Each number is 128 + 32 x the weight over its row's rms, rounded and kept within 0 to 255. Layers, rows and columns count from 0. Numbers have three digits each. The size before them is the row's rms in percent of the matrix's.

# up: layer 8 MLP up, 576x224, rms 0.042, rows 251-325, columns 168-223
# down: layer 8 MLP down (transposed), 576x224, rms 0.0408, rows 251-325, columns 168-223
# gate: layer 8 MLP gate, 576x224, rms 0.043, rows 252-326, columns 168-223
up251 104:104134125078117061147066135125101165092089108107146097124157128156111124137116179102106154085183120089116132147079106065093138167096096111196077107145156133122117104106
down251 103:153131173167130117089154114089133087172165050113102160126073104143114136104102092148162126097139128096154168113145136147145121089110121141139108161110090114112176188188
gate252 092:080113139122070120061177174085080137094151175091146146128145090124114090113103141126156111087085119125088085137156166174161183134120119076111083094125162119093113090098
up252 096:119120087114088123092156067129169060154139147124127129139124180087101211183187072119122113167160100148139138071114099146103158114158106071062101124149140148171168203126
down252 097:191107113170174163146085091152146143142139100143123103104119110123131115130116144164149085161151111153159183103085091173091121162163126153166201163132137131109185143167
gate253 079:106123177129154223128136116144116070120095119127115101169143109125120222181108148130032000106084106077127157125128148161134157110079102103155084112119123130099120115078
up253 087:106152148125139126161100104077101144098133131179126165149133077127132144097133154103108212104134139114093108124103150142113062104112138196127107127141101137120120106147
down253 086:115052170106112111157103192078153111146135142155059206131125153107106104168108067134133077146144171166037092069112155142174164147138086206137150155155140136112082110068
gate254 107:144120115145107139138165126068094156147120109166086169101100144081131134056128057182139176134141124130100153063207128125123155161102091120084102127139151090132129087104
up254 102:036123078176100110155131162156158131122108132094150122117118119098178122210124125091139122195126168060093144126066160166158109126116168114175120183130155148097142101099
down254 104:201169127183122163132146114151123203161139160103105094131103110192130103118109093116104128138129160145145101122112157166135105081026128120117152069115144137164145127159
gate255 100:130090164160099042070121120110173104113151196164100065122126115141181110138143135140135156171119092147120159098138070083168140099116117133142166137163139116139064088143
up255 104:136086162124125100109131095138216077152197139110150103124140086178141100166160145114139145095122110185112076129115137115136095094151157107114198103150104181138089093082
down255 107:128102141059113145181152143133124135105150088147152117136145079155144140122098172207146072119132054187130119114146099111162139139115092106177101044114163098111071120111
gate256 095:203108130119124126111129105126109135144139105096096126125133146180107076124078170127124099136169137083138067147124157140127178169104126117161092085073157083119117168134
up256 100:161120121072160107103160163085104112129086123155105113152161056137099156097142159072146135135091112103121086132163092152102148145068144095140138099130110135125184084127
down256 100:134107082148162142125096164125140162114188124168113121112149145147152151128143163117120102131135093113095113106151118167103134058178067133137116119116097091121137140126
gate257 089:200126133097145078121157191137112101088156127121159099130130104143127116171147122184181164075078119095111086145155133148100092160163163145117184142164081148197155167078
up257 096:085116131146085161163172089115115178099102084154136150140111151148074136113108094107093101176176131169141138136182086142148108134087126094114088141134158120089109098142
down257 099:132208155135148132123141105154116136132130127165128186127031063134122153094053154120104144096097056173133152143106157115134103119089080152172143116081191109093130076138
gate258 119:100094137152074167109102121117115128155110124190118142136053127104164126161152087186078122079092049133110120056142116104104112111153176191167157128113186138152170115097
up258 108:117125171187161154093072148100087135143182082086130170060138138130147114114152149133053135173117103147101147190075104125123137130123152101139098066090075144041152114130
down258 106:133148104175180171141111157142119115212113196100080169141155120143130169153168186132142149104182151154051133099126143150139133084079160154086138098101130088124104139130
gate259 086:136131159151092132128083128120085153137119087177155147133142179150166142172088141192079072069164124100143162093169087137140161074122115106126101133148158155100130104130
up259 095:110122142105091115152096122135191127103157074131084165196125121145068150139129131158184116121117167181119118152116137143176144139130127091128129140134162118098146107098
down259 098:133141099116146129145116141144082119161158178116194114152205072124152142147124104113122133116102099171169137169102157136137087115140102092084138113147147171114139121114
gate260 088:136161151168122140130137120128080132125104063158156126083165135074140114142151097123173132146058208146143090101141126154134149116121125128093139121144183120087106146121
up260 091:156143126091142185082124124091137112146160072103112106135135107143121152123109126113135152136125084123005141154129077173102126129105163132178092097092115150132065144132
down260 092:071142144141184124097091137115083140226172159146162050107151099101114091058158151128153175107145120139126197140090175111134126172137217097079158100049112095105181123149
gate261 093:136082107103082149132128110174103195065149143129139094221146108138126109105122059068129109148190100153158137113140018148105163202114149108085133147183121109054143163092
up261 098:134148127109126145189070125117090139154148068132106043176123099152163139119165106056168144178103136136191120133064074187123150149117146086102175123102173127077099110113
down261 100:150126140131133154124153103086167112110115146138111157082215141151133156105151123112137101080138079098157061099186131140117162158121110068119121186146105140062174096116
gate262 103:115115195145129153099111084126051172071161109214141131138127138162136090154113107107126078139141141105136128124113099091101131045093123139098095166051118155128106157127
up262 102:179147131159147121082119108148167181142106155127152160144152130183165096104156078115180172171150074143143147134120096164141119166158122098109176102097105164139137099143
down262 102:104130172094130104210110137111128126071133210097171087111152164094179077103112113121131076160108185117130086079096096183082137145069103121183093113125141124179186138076
gate263 111:063088113139087147091113116136117123137144097145134089138086078143132156087109140088113137087145090115149092128163170115130111093111130117137170148097125146128113131143
up263 102:113121138117167131106147090153113073136151104070150122183130192108094184127129087138104096078070074152115139144155101144141129070125126156130093139186171083134157093123
down263 103:189109127096129174146125190148057120077108095143130197058095110121109139088084164137128089117137136144200135075095091139051166154147073115143147148147122123169138121144
gate264 078:135123172105132143148158085114124133139075110125110084201081093184144069179114076127139116127133169122147173124142130129137125166115121058182172122114177091185152148094
up264 079:110104122148095089103070131073112101123114179157162151115057128123201111158082143130162156126095139181111078076102125121124173081121143157091133173090142161127108125107
down264 083:130150137125109102125136123110115122126077209191128174194051072188182104115154079139167128108085128123129113069136056100143151123111161140097195185112147137164073103095
gate265 116:140130131175153088111169086142095155076103110127177064130109131149106107171082134105138132119147156091065111123105100072120171185090119177137119146088095134120068179117
up265 108:149083133150100113124139155157092108190183098123146110156136079181076127126117154167131155120118155133109121075079153142168141195106103125116201162101100124076107180100
down265 106:115118091106139096126103093181086171127123148140107126182157122125085138130169177182142127174102090170124156103093097137111158135111113154140137119085042126142194119141
gate266 115:143149158134114156101120121112089140087117116124183109106120143155115121145133084105155154110102114105125142096082057133109168161084158149157118168124106081079183211105
up266 108:144145083109097152124173133178113123200145135111096102164115165094113150178197099124105088108114110107128108124162068142088118161143137117097129120141169126132197141142
down266 107:139142149203088116132067184149079092122215093090078061161118177068156106159168147187116135165164184112182099093131079147124126148117171122107169168154146131129146148134
gate267 091:166125124085180125136160176115141110140110180114120043123097126121166145142126149101129084162095140137156169101131143202136101074180130071126126179123166167124141073121
up267 096:076116101103098083135091165125185158106150150129196158170095138147112151165116136129118096111093105174093108108157084134166094119180145116173122177156114197121148145124
down267 098:161109110122098118185115142148112116087155166102121127102131088103145107039144152132162090142156225127130099153124176179062148114124160050124155094178134139105097141058
gate268 104:078119086077085133192108224079073131182093102140128121128097091144116066165107160122135162048144116089217199119142137082147135131146077098152185171094118147120133083142
up268 103:123143159160105134154124154163085235116103185167176120104139117160191107131185084164091152083207113076128113149113100141132114129044157152101191074140065097110185097139
down268 102:116091106132110138152122111094135132104170150129154103149030126121092094153142103140094082096137073135189122190138066180212122184117089160186088150118107117157092088155
gate269 100:119120113091145118100126064065112148149091213104132143150101148109137140099113132159116131111066087144088158178213189154171146153140113182097143080145146129113124151103
up269 102:156123114166101148128133123128213110108105120116128126160098092146146112091103147169096135123108129177121140149168169127103163137151165153143124118138076096134156163118
down269 100:097087099144113106170114129149055076129252173158143140089163133177119108113119105188076181104124121131110162151113148146153139128138146140088107125139093175117099138133
gate270 101:159087179137139123129145141111189124076133056107165130124091121130068088085133184114162141100107159150144092147153110099110123093195062151168172098096128151120174217109
up270 101:137091114156146156171140149084153066105049158139122099197119128070112121093111226117149107154127156112098172101171115111119178113184078128127198122123108144090148095133
down270 102:101159114145115091152143156109182131132063093101163158163156085065100106126132067201144136123032154125129099137138113155139179126125165127112108120116139133109095139107
gate271 098:113126152117133122095101134109095161104099116123144154088114116098085082175109118120149101056124172109082098107091091152128119165111131149079081134166113096128076097145
up271 098:168144116122178104138121164117127143153096076111096106094126142060104078150184109111080113132080141117094104119068152133150110164161131145156144125089133151115120158138
down271 100:158148160144091066144176150140139132116125197121114153135148152144095151091045136117121051132112133125103119067171056130074119098077110104153053140116145101170151117111
gate272 075:057142132128101118168092150127144144100093097080090164114101114129125074088091159131146063151142116137116092117179136099101152109134065125120115131140115153113167095084
up272 087:107089145170058127175097168135167180113103134096130144103093174159105108128104166138107143062107104161109125171147133148122109135128163111126150114091198101135177139124
down272 087:096088155153104154140139099134180116135130052087106151160097146156126159133111126084129115127136123182138083131132082119140154113119120084113136139128161123102212091106
gate273 077:112118126146142110130071152098129095143112049123068104099167103101150214100091148159101138188149105158102074145100143117166136137132119117149090155092153113142096055164
up273 090:132152088129120109095163150163149090127089107102105082133153120120126102130130121171124072113104084093131185107103157083140116176096092121167083141127117087167149146141
down273 087:106113092096164092122136155112140162138102117155078145116114124065102119140090180139128092130120122139132106121128149161123156119116070104123073119142146141130075167142
gate274 080:055107072121159126078096129067131167186103056075111127147152114092138096111134138141089152101160180176157074061152169134161161052183105114098124157169162130150180118122
up274 088:078160095089097133072100118102158141118115111181143138083151108101129108130147104130110081132093180195105174063109135063145154142131115143123147149154056189108121181140
down274 087:160119141142124102155103118077119088088140171062122187093085107097100111126118137168168137115096180107069143178174088148130137094113101095122109083137138145119106154113
gate275 095:109111120067057173123109148145149131156103105192090150094111121173111043167083148129123134124162128172120127110133083158130187087106148155123092163132129084115134092101
up275 097:129096098081159151122163124147160129092170075088092135140174130083113127094118159159173120150120142126092155128078140105149146097224138161099162196089108132144072101108
down275 096:169137083188185088083110032145160057103121141095154107212115111129105117059159077142163142160116120072109113166147139157107099150158136163172156120145117120105099203134
gate276 092:169130128178091138142102143153112081134129110139158113178122155134129132166070127124147122134112197121132123119168080158103109131201092152136159129089124139110195131132
up276 099:170133126085084098160132120191145143159165172119108139091117106104205095116199180189124153106171107096171066143049124129172095157067181123146104098136107079212117100147
down276 097:170098095055104100106093100152102116166173145135091124090097096118145102123111153108137130104132126113085065115113149152145111116127153179137183097117152098175122144127
gate277 122:131110148152151096115107198105135091134148152145144127086122131158110094095175159113151121104093170151106167161153107141146151139082125115144131219145068114107060138085
up277 110:180144124088146167148153080132175138186091163103144144203127067142115140098089093074141174080118162157102132164152134113106112143138123126144123091138139126125169126172
down277 108:082113109127130117150112130134119066164110122085109138176087064086103137085107165193072139137106116157128125059190106138191105140113126172145164069138119150151054103092
gate278 080:081102146104175120171134167131125109057080093101211179156153104103138110118126126151113058146152145107096061094117145074121208107125136127155137152146107160120094156105
up278 092:095123129160170129109127126145122108131118089144104161160136106163109064120141151133168084108116135115128093157109091153131130122145088169139079094169150120115188141098
down278 090:138104122154173135106098102151132101138119129109134096143129113160088115108174117116102153096133094083164153145094136096136143170156058160172154149134103090148139114085
gate279 077:141107160084093127102126117126157135165064129064132116120117168124159183167156127121106128094116113074128159123104142128155204042146066082111164120140203092109150136109
up279 086:105138135069037138113128176096100140115138151097092100119119103120071091069067160175095122096157127113155246133136105104129118159111144092182143156133136148105131079116
down279 086:182123131126168066112122079168074148141139156136159103088219090203195166138099127091169159187123105092122182174078121113149110114073119071101138136123151139125116133169
gate280 097:123123131128105127118126116169109153052146163123117159137070131139134148090153149116067115123189137185104141070160145169099089133158066123067180102085107168184066201131
up280 096:138096121184126091099170187129096168092074108174205122146142103144090139149130126118136189223068120180131103190167135121174085095158163174085080131117120177118166076111
down280 101:164115097121164140097131181187113131142115191145130131121116123105122090150129137113101127117152121147110145115065097077170106149081072113143146122117119120132089113097
gate281 079:135130108166168159121117144088090149145138101147150182147131098067176147129091115132123109114115155108145186166135110154133111155098135176109155185119118082162103147112
up281 091:079116115115110123149158093126123148144182093078168040112125132149124114072146101108121104141119098104121081118145167149109138154148143128117124103079140097142098153110
down281 089:120094112135108092113143169076138113128127102152142178085121109076177104093053103125073098080136092115107143162150159153152143084178109098158094121130097152094067111167
gate282 110:090097133165115163065126106122175150102088130190193170115114141086146118156102069075107169123112193158145145055202145162161109087153075086073134159141146137144155122087
up282 102:109161121121115075113175137135130141141200137142089145164129172180155128056149113135079174087087093144199164148168148165083108159084162130138092100133132163149112146121
down282 102:127115170138140138119110091154130170168162136127099125052108130171122141149151121094097149131076097131158110117119131088120100166157077169145089093092157172103115112118
gate283 087:208098127100160122196125166120149164131142156152135078108111099149139126208137145059120132150141110126140078103082142074134123146171122119134149101119085152164155186115
up283 096:146152133088106122122140120114145147132199193124186160118146154106159097191124095082067171112190150141155109103105207110156103101148154105087133142139147111112078139139
down283 094:143142116125122194171106201156125120119175117093159133121093125151112093168071104127109111185091132137159166092134112070144134118160135129093125133166159154162151128136
gate284 078:123116151166174119086092062064123066129130166159108111172078140125111151138090161156091154103113121196118141090182094105137171074120151142142159142140204103209123144096
up284 084:104085161134082122162144118105107157156088111148175128136076075172210068187119128088178149181117144104114077146094142089097156132098143102100160155100137129107117155113
down284 084:118105137161081123145142116089127091154120120160133151173042131193166080143143153166182132107110119093084086101138116110147149118160129131151166165121178160195125065118
gate285 105:126167190082072156168151150191176128111098165163118097070108124113088130133160190075194190066171215155155189121112157126109129128074144112106124135175160176057073158152
up285 102:102093071108139168113093125030065108146154105103105084167134084141174093108126167139072123163144150090152132110200126145120152121145120105132114147107138142152148108191
down285 103:110188180110129103124117109154056099072126114147130096110113137083122171150197185122130133084176124144108131112110127122156204135124156154158151118166159132145122140150
gate286 110:129132137130077086181083096111070142052157163142162105108101150173091114083135111140119111148147142117151115091149080078123158111174151084222129110081168109141128174126
up286 106:157117153170107170097132092160155150115090108164099170110125175134178100150094207145126127188102151168098117174149102115072154129136162171091159172166105147143142120128
down286 106:118067091170109061192144141063137119143175161091118222092177117139116114171139116142134116123158127131178077112104118125094122112171134084127179111127194090108111192156
gate287 075:094162142148108150146132158047135118107079165123126155121080132146118125140077147136136084167162183114161176138131149116099126155106108149147118159143178108106198209071
up287 083:098200159095115117126159122114101117124106163153128155069164113182123098149129100146149147122182106097176174126114150082146133130134089127124071162181140106131132144158
down287 088:126074119147121078088161094166085140135174126141110097092197097169150135093138143155122120069155105133122119131107192155104143138104168094146082106136152145110130094165
gate288 095:090110166087029110142154123103148209103099121136135115114139088094134102104165153149088114104089112180103094124112122100078083061152159136161129155099105197107129125111
up288 095:159133103086099105117177124108209050114154169183123136150124138173136163142182082154153137137123141140140061146167133115140143115156129174027188103168146126133196139109
down288 098:155162150162139158134097140121053079131167156136154138125140143111154143132121132107188170131145192097109127066133132050134107111147157156116176090132136125105104138097
gate289 097:135085147113125128170057120108142163154121149169070165158132158113127094181153116113135154132146128120200175164134145145118110127142054153119123144146136137115069077148
up289 098:155176130113094095116095128129154161094131126146150175136121101138182164146155094180157141160149078129132115114064139075117197109132127194118107199072115099118137109104
down289 099:110136091079135097133120109097078164163134109079185092129129143127159147062154132190131106106112142114156124156141117112114167123148082185044137145114096122175095185157
gate290 105:108161162125103135130185105118146160110108133186165117153145167159191162084110176138151145087176164189164132149144146113141090117103149126140117120154150168125104121100
up290 105:195063133159140131170108094208154110102162134130155088160121173139035134156144052118130097133103127098064160175119104161091148097161138111124102133113141140130201099136
down290 106:129110112097145123138148126086200132139201132103164077113083125131147143139137148192117104091075153105123107130110121178101127116072095088144138158178117152106139114133
gate291 095:142146123123183045185167138066137146128106099134134169226162120134126195121172063101091172094139114176109090156151171150149141118141106104041150082130134191125102091110
up291 095:045089131071099071083116129119115103123144081122167142085105125145152100140136089123136099080150131124103097094162171181131131099148172120198061115130105136108110198163
down291 095:152153146107111102129079095091105107156113129084122101116168165088078149114165103164127174103131142065167149145192204189122143130080146176125122180146103108146120081195
gate292 104:119068129112165154100114105092127153168056127126191103108123089156204148156140119118105159163145136118093105164141168103126175121060158154089194102081135182132193121115
up292 102:163096109097113131094147138110092136061119092080159162091161125112078134179122176130109109115209114126091064158117220175118132115112122182091145082119078161134152081121
down292 102:086176093110107143126139183133124117095088088065102146125112147101068097137162146129152104118165101086143149135143136153141135098114122132191072114127078085110134131150
gate293 112:074101158159139135144127110133138079138102111148128152178081116140148130146122098196098114132054065158168160126181114110144119120103160109087133163168216155139132152179
up293 105:111144115058112148128150170137154140151139132164162125096123111089106063106089181104184097109163172154106099154158193167110085157143116101128154108138124161119090063104
down293 103:111153120170109127167165096153141078216130083101097137150105076113124207118077117150201110185148143098101099154132118072082053106154151076136149150070173177127144114147
gate294 103:184170114157090148122089224152076150113021147127151163121106143117153144165091145149116109095115146094116125126098162095148158071097078197090155103106173165095084147108
up294 103:114129113095117074190166110088193093115109164177131188148101143128114109086124102110153175123114129140144198079149070148083134198137177145153136144177065136110183134144
down294 108:128095162082132149131191069158103138111168151144150136127132117139121142082183079129138166127118099110136113125168121108101179124157144124184094139114151092190141141175
gate295 111:120125110224155158148168073136150166109147142170145120211104163124162153123128105079176173154083112160136156132159091143059136135164147159119120164144158132157120156151
up295 102:164156113180104094099107159132083130152164100147123198087135178099119069103106175158167148145122130090120129122171172132162121142137088139169152103145108145143118174116
down295 100:152107188147131116176111193080090213096167080119153148108168141103076089118094181176135106185106172141187100077128075166154115107085141074180142161137131128158145151096
gate296 090:142125113162141131134163103147070128101129191135187130167158136139136213166125108168113151133165095131112098138161101098120136138168064095189109117100123239082107138147
up296 099:159107118088063177118198108124118107135164095080071155105130122121104145212122100111081175066093134124096083127116143089116159104095119142138147131077065190137113071082
down296 100:155100151110138151234127114137143132119097131149127176158134065146123149150117103126099089101109093129142123135100130153087145096166111114112129137157084123140120166090
gate297 098:076104173122116136118144133086155178160076156139168102161086048142184098158083156057138141114159175130085179110119129104049139134127115166175158184166148088088132109130
up297 089:132153119161185178135184130175115150172111108119111116157172102104151122130112082125151105115120172141124165158095103112095085170145125141190096166162143111102201100174
down297 094:161193102165185152145170146120147102103165122110120141138150119099122149086167111222137173125159187141170125119165142169124078128152145115081104136195071126121145156121
gate298 092:138157074123137081160157121124120086123144182150114164142130145130191156148040134156165118096082117085143084140110109105119181103128116133107072149099156105164139118090
up298 098:121163067079133171144098123130145106116119161113173133072105122140179171146090142177113169155100116120160119173103097134119176134119080154158143160099232116212166104106
down298 100:050121119154106182093136126097154154154163151118139165148102145096137055136185160187175120104129134116118102148091218155110122107119126136145122166171127125130138135170
gate299 101:148108090119134132090126158149107147142142110135166109103116069140084151200039179105114122094101109114103115131130102110106091123124135129102146175053147137134121061091
up299 098:125106158128109087154120090181148098097132076147075151134159122164136162106126085136120150088155112102176102112162108079146126079147173146142124139169113129126171060142
down299 098:120149174096163147158190132153140118138069156191120079107149097036134167077086138140110115087116200133087087059138139134177168113109136125183149168116171132102100127161
gate300 121:149093159149115112168168147167173156115107194159124153050096073122152112127135112065122160057154157184103159129133109052099127166119123103101133145080119143137103098071
up300 113:092175132157132105120075094176114192096141140132128123110106121117163136117157130142142110166136127134138135140126120131114065076134164133066164149164133108121063181133
down300 110:127143144141181097151097137113106126138102157156119171103115122132112114165146082160110123118188129099155124155111138138123109153107107090089136115140107161187150189103
gate301 108:134103132097142228118122111152130127092101143129159108163112112139133143176177097146115210174130124157165124116196156102093116095164079127123161130156096204181105166093
up301 104:123165120111172134132127173189138133152114098122109097174097128128153155116129089077118141125129092158172186141136105096136110154110147052118117103163174091106147117140
down301 102:145157145090139162179157108114148127138122118107130156164147142165160135179120135110166120088112153071160146127121171134107100113148143175145132157137128073112152099126
gate302 103:203112148216108102134135127128105137116099207127110155122132122154095137113116146106126148134210133167108110086187146135093115145099120103150125072089150144136088178119
up302 108:119151113096094072092116152122130177106110121145137112103127165161124211193189088130075090146153139126132105153121093096149112157146128062119139161112135155159099137137
down302 106:120146121125142154109123192091186083133146125092122096094192075184117125124192113140130142131156076069101095176085149145135137151153188171058137170129116104143094162129
gate303 104:173154147181137179152089105124124132114144148165215126123132148150118150150118129129109138142098161155117159101184113055141115127159144102130164147128133178174089066139
up303 103:130140164141098152095138138105117140114088095138159170120134138149170164111229089133117131165161146128112115090111151114072141124157099171113098113087095141093144146098
down303 105:158139144162114153103102140153178141130127151140080122157162101125105158108152128177099147188092177176209106077152108108089116150143127122143171116216178173167115096132
gate304 088:124139140157097108054115049140033103111136091114156083162150122103149101131106137115082121098174121125123103121145127174137167144105113127139129124100132125157128148110
up304 096:174130084132087066154084095092133177118099126141090094040153146113173170151150144124131141141172144111153172178154096099145158135115126118115158129109104146163152126127
down304 097:201120102152123124123106142125100130095175107159138144123191160150210092111132108122161132143170137086109149127074153161154088148156087159150145170176145166129103168125
gate305 081:134080119125070113152114164120114105146116006128107093119096110149169060151143142190070132169109182095132071124149116121085172123132069156111111152073127155151122146048
up305 090:106126119140140124091091173072137135109078209148199101149118113114113151160093092136153109153147134137110152109187105147116135133166107068165222100114128143129150177105
down305 096:111085097163156116103104168143159081087107108115108142150156159133189135135097105129093133143140123119114111140189117087135112118129148158089170135059123142109161150089
gate306 109:131112175209115129064092074160100125172097133168088077164153171110200149220156134137118116115151115140134137113167147066094129153117155124185086127101109104140154135104
up306 106:148103102107115109086098105082173159079116106107101132114159155102143146150138127142137139149140140171126106168159124122159130107155160103110131110109148136119107125106
down306 109:116119056145081089198076128093141118120146144178130074143210114132115135146148131170118139175079143190138067146162166102152155151213114128163131149127091151152109167127
gate307 094:087118110157131094080115164140062147105092095141183104171137066136141124102155128111147117135150143121146121149128107145112170111132091153163122137101144092154090111132
up307 098:162141131094103144170112186139055080201096135133113156179138077085133142079098193110103128166109135101164141119114147132088150053099080175136107152131068100112122099122
down307 100:141134139177122125123068148138054138098120176125060095118141099080113072149157064125146115190165096148112173164145135142147142121109193122118101129145141113104072122107
gate308 099:084113126087065116075180133114102177147127106131102156126149148111166123130113103167095089145136120054134091146097158096072078118148139107141119148120078107113182178155
up308 104:108119123120163109069158062135145127164096162090109115104115125148156124109118148094149118073135108155164193123179097172176192144111165058151135129068155107168224066110
down308 105:070133152115158083073140073120075170177139133105137158196155161142138104107134119176151101172115131118075124132157127077157112125114139092141096140155122146114087152159
gate309 098:119142159105102114167103119111142128138151151150113109099125138154151109089099175118168160186106149213117098136120158118117205138129142132118152134193111143074126094105
up309 103:098141112099155158138140105113108108167056112092151111118128157137171169093116018186125122138115119159136141164141131115105103184114099050149157101045112117138083123142
down309 103:113122141120126127173094107142153098166128051163142095131057124092135125140109157174206094144112156161112099148124105094101144130104154079125150113113091151114115103136
gate310 103:127089070118147102141107148105164138118114143105144148122154141076159164076159192087101128074128130115115077079106153126155121143166156131115075102095171129139121136073
up310 101:198148097199164198126121107102076120138096138067179046146059132136129128111111103217119120131139096067094104139114153139107130200135165137152112124122150149115142120108
down310 103:100158135083102126119093110144123146113132136158104180156087133176094157150160139064091097176097149164163118148117127105141059096158170120115138098089139138161137165149
gate311 101:155127069114188207150161138096148169118112143100113104117081140063150119133173071146127084064083187162087084140134108161150091154146087174128137157122127150167138092147
up311 097:106129133115170065107176116143142139150209129161112082160108092195104109114070177086182100174201088102124101158090137146137104089143117110137095124187163125141139112097
down311 100:065124102149119111112162155118133127149151119110116174105170127127119175121167113165098160122124025166108170132094158156115138077165160051132193076079089160145119141152
gate312 114:113120159177116107151159129127107150083121122141132130119114143181177096157131147151162089204097114120152183140158123140069135138101103098191131099093132177147159185063
up312 105:159159135174149087151121077144178079204124181106113096083130179130179175129103081097157123096125148166131173072120054146101141113182111137164115059186144101161136137112
down312 106:193157078137154101108125115136192126153173153091146119121108088103173088191162053170098117157121139139158126131103164149180130147164154088084111120142119148107086105116
gate313 106:169146170133083136109121120157132112106143160216068105138124096133183134123078155145110194089073185116101186127126124148132107085182132143161123153091118140141116116101
up313 104:164154159084059137161100128097144153130106136127116117143136147147088154143126177083136113132164156097119205153105149104084128187118130103111123111154133138126077135139
down313 102:150101118066101135121110157077197164128157105078084205152146128140137148169107173066153154155128091177092116108173155102169137189133147138123146130113119091125162129204
gate314 106:117104116109113102145145145068176133128115129099138105098109145152154103118129111082121108140125140165104118146095131097118170103202154166127187118092111157113148104034
up314 101:085094148124136174164131133119136108160098078147100093147141094113138131099098151094138130110117188181150116146180162115112142113125106102156122137197107085134139171171
down314 102:109140135168136170072073098136216100205103158106118129171130150110137177137142176081047085144095133108118145113104122077088100157106120152103203118124125143101143143111
gate315 090:144139127208105158171172174157144120103115159108095074209161130166171101147121148133131161143153113137153101138197091156128140197104099089132157090104095152131171129153
up315 093:199152108116171134152114086124112086113078169095168036101090121174146201141112141110140103231076141121119123161151108128135137081186119169152055044170129121112129113126
down315 093:181121139184141134148096127109143132116126157135108077165148187181126142102146148150199189114133137155184187137169082165146065136118157156142133104074133118149150097084
gate316 113:146128083187076161107101148156157139145165096154121146150089131096132077075104152090143099078084124122091166112077111097157174096132107094156098176063143137151059065114
up316 104:118106147115111157095151111108135172046209121162150140165160118130110112108126173118128186154173109078143112136130143165071119167092129110089148116182101137065159086119
down316 104:110079133126114084124161166080122103087139172142131117112110053146140071199095112097165153046159051125139140102138122141121137172128125097135100129104116081128161093157
gate317 106:089123086145161078098166106103152115164141139093112106135112126145159183144145115177144197121117148180166145102123090209147132152154194129068143052132095150158112096089
up317 101:171137109142160179160114176090106111164134129078181108077106167089134109152108129118098105105108162096106113102119079141130154137140109056152079135110090126091137067104
down317 104:157119082115135121169113116137077176095095163108090161105112031125066154146166109143062170092121141113152185151133083137165102146110146123112203150062153184154094042186
gate318 101:111130123088111144068160132140122128160073141178128071154109108147144156061133135194153122096130185212061138108144107144097200097156184105099131073113129105191172146084
up318 099:076094122163122119144140118124167156134165206163110097169138102088159159129124141155109161159123121156108110121175143095158114141150145125152171114090101166088135120092
down318 098:130162117166163139123073197137123167172158070119108205106116110160135143155122175125179162156168125110196134128149158116116129114061109110165081142026126106095138120123
gate319 070:099151112110048124133150160121140114118222156129106092137202118110155106094206116156114181072128094072166122126115166105090142110168151159144143125175085058118149121129
up319 082:146147113135210113131130114166094129081124178147155167123156134141127191157106116140114102131101090151155091143124171125143090183145158098128145156152131157139119137161
down319 083:137184125100096117154157148143165163183113085121125147139116115124142081149118167101103091129076163101135068086139143190154155075167103095068116124113108153120106125067
gate320 110:134145127128116160075148087139126148068106122124119183162081097122114126066127128136110081127111095097149230114154125158140106105137124106121124080077199083145151110145
up320 103:161125094125152114133134140128131127084148154104135146084100168064120141122141114141104132125138119096148077115181095145144134180147122108105112131104118125082135096126
down320 103:090192099079120106114111109103155130116174112159099077146089139100145137084129191115114181130159194123128077108126083145122150159081162149079172100127162181067118181150
gate321 104:098110150106083145115093129088158075137141127208081180126136144182132123174117127113157143163100102120125106127068136082131206127167187107075108145139131095132115141164
up321 108:140217153113106101169119152130081172144173105114141098090162104119147140185124177048101122113116116157098112137141097108130110167100131097147154108167109131114190131121
down321 106:113132108117056087147146112080150117115122144116115120173141142119109153086049161123137114056112100172091120136151126060109097160088129148147104125109109189154115073117
gate322 093:068064156189098114095146153096120150148105121183179108147099174164173133173130102104167123130156192140134103152138097129088084135125142137083124162125119151144158161186
up322 095:153093074146121099124160207136165115132125119091134127133156185156054150142121078115112125197162207118162100117120083179141058165155105185128114136115094153118139126181
down322 098:133154081156145100149128192182152100121113138108090108174173144123049132192105099086144107162136169129161120117081153165133130137140078168160103111131085092131096133122
gate323 108:114083133185128214101081120123125124109096097148113125079122141094148124118142114131179139112106146108089109090165117117085145079090193161064162113078176184095127121112
up323 102:188113092090120106136130170155136114133170132134094130157150184131119115116139119150092134124130116147118139084081159108109166126114133106105130129109153108110185138099
down323 102:125125163134113122093121097101100174120092114125153111169205162204122160135116106133089109148106177161124171103104124108130127149120145155127137079065118129115137095112
gate324 107:212096176145127150123128089102172123133083144155114198134108151204112118137115090086154126131078089173147148150147143132104138084094161189094149162128116141111086139170
up324 106:143119144159099112104089109084096155158138102129112116152188204144097167126131076157127071154222125147099094098163097141059104189125160151103093200147100056094071087141
down324 105:123096112095109065137159112142074101144166106098111093066175113122125082157129130158081073102121083128078178146126163131134084107152148170194143117065095126141092135139
gate325 110:139126155181140165122132095163102110121066165085124104115137124115142039172116175113145102164138116116115148146152094146139128162091157093142139077096154131083144106103
up325 103:137100174050155196132150096154127108124147122127129107114107142133108071137138066192095099091150120161111149111120131081130152101111167139138153130115137153136123136115
down325 103:039167052184109157130115127181141121107110151113081106089163122183123168090133102153115135101188155047153090130116114173110154111137184076120146105139124104102106164110
gate326 075:057183131150105134102153197063120116123076115088207130098104082166130107139113136098158134162117147140110167154188170138149092119128116097112181063136153165134192187086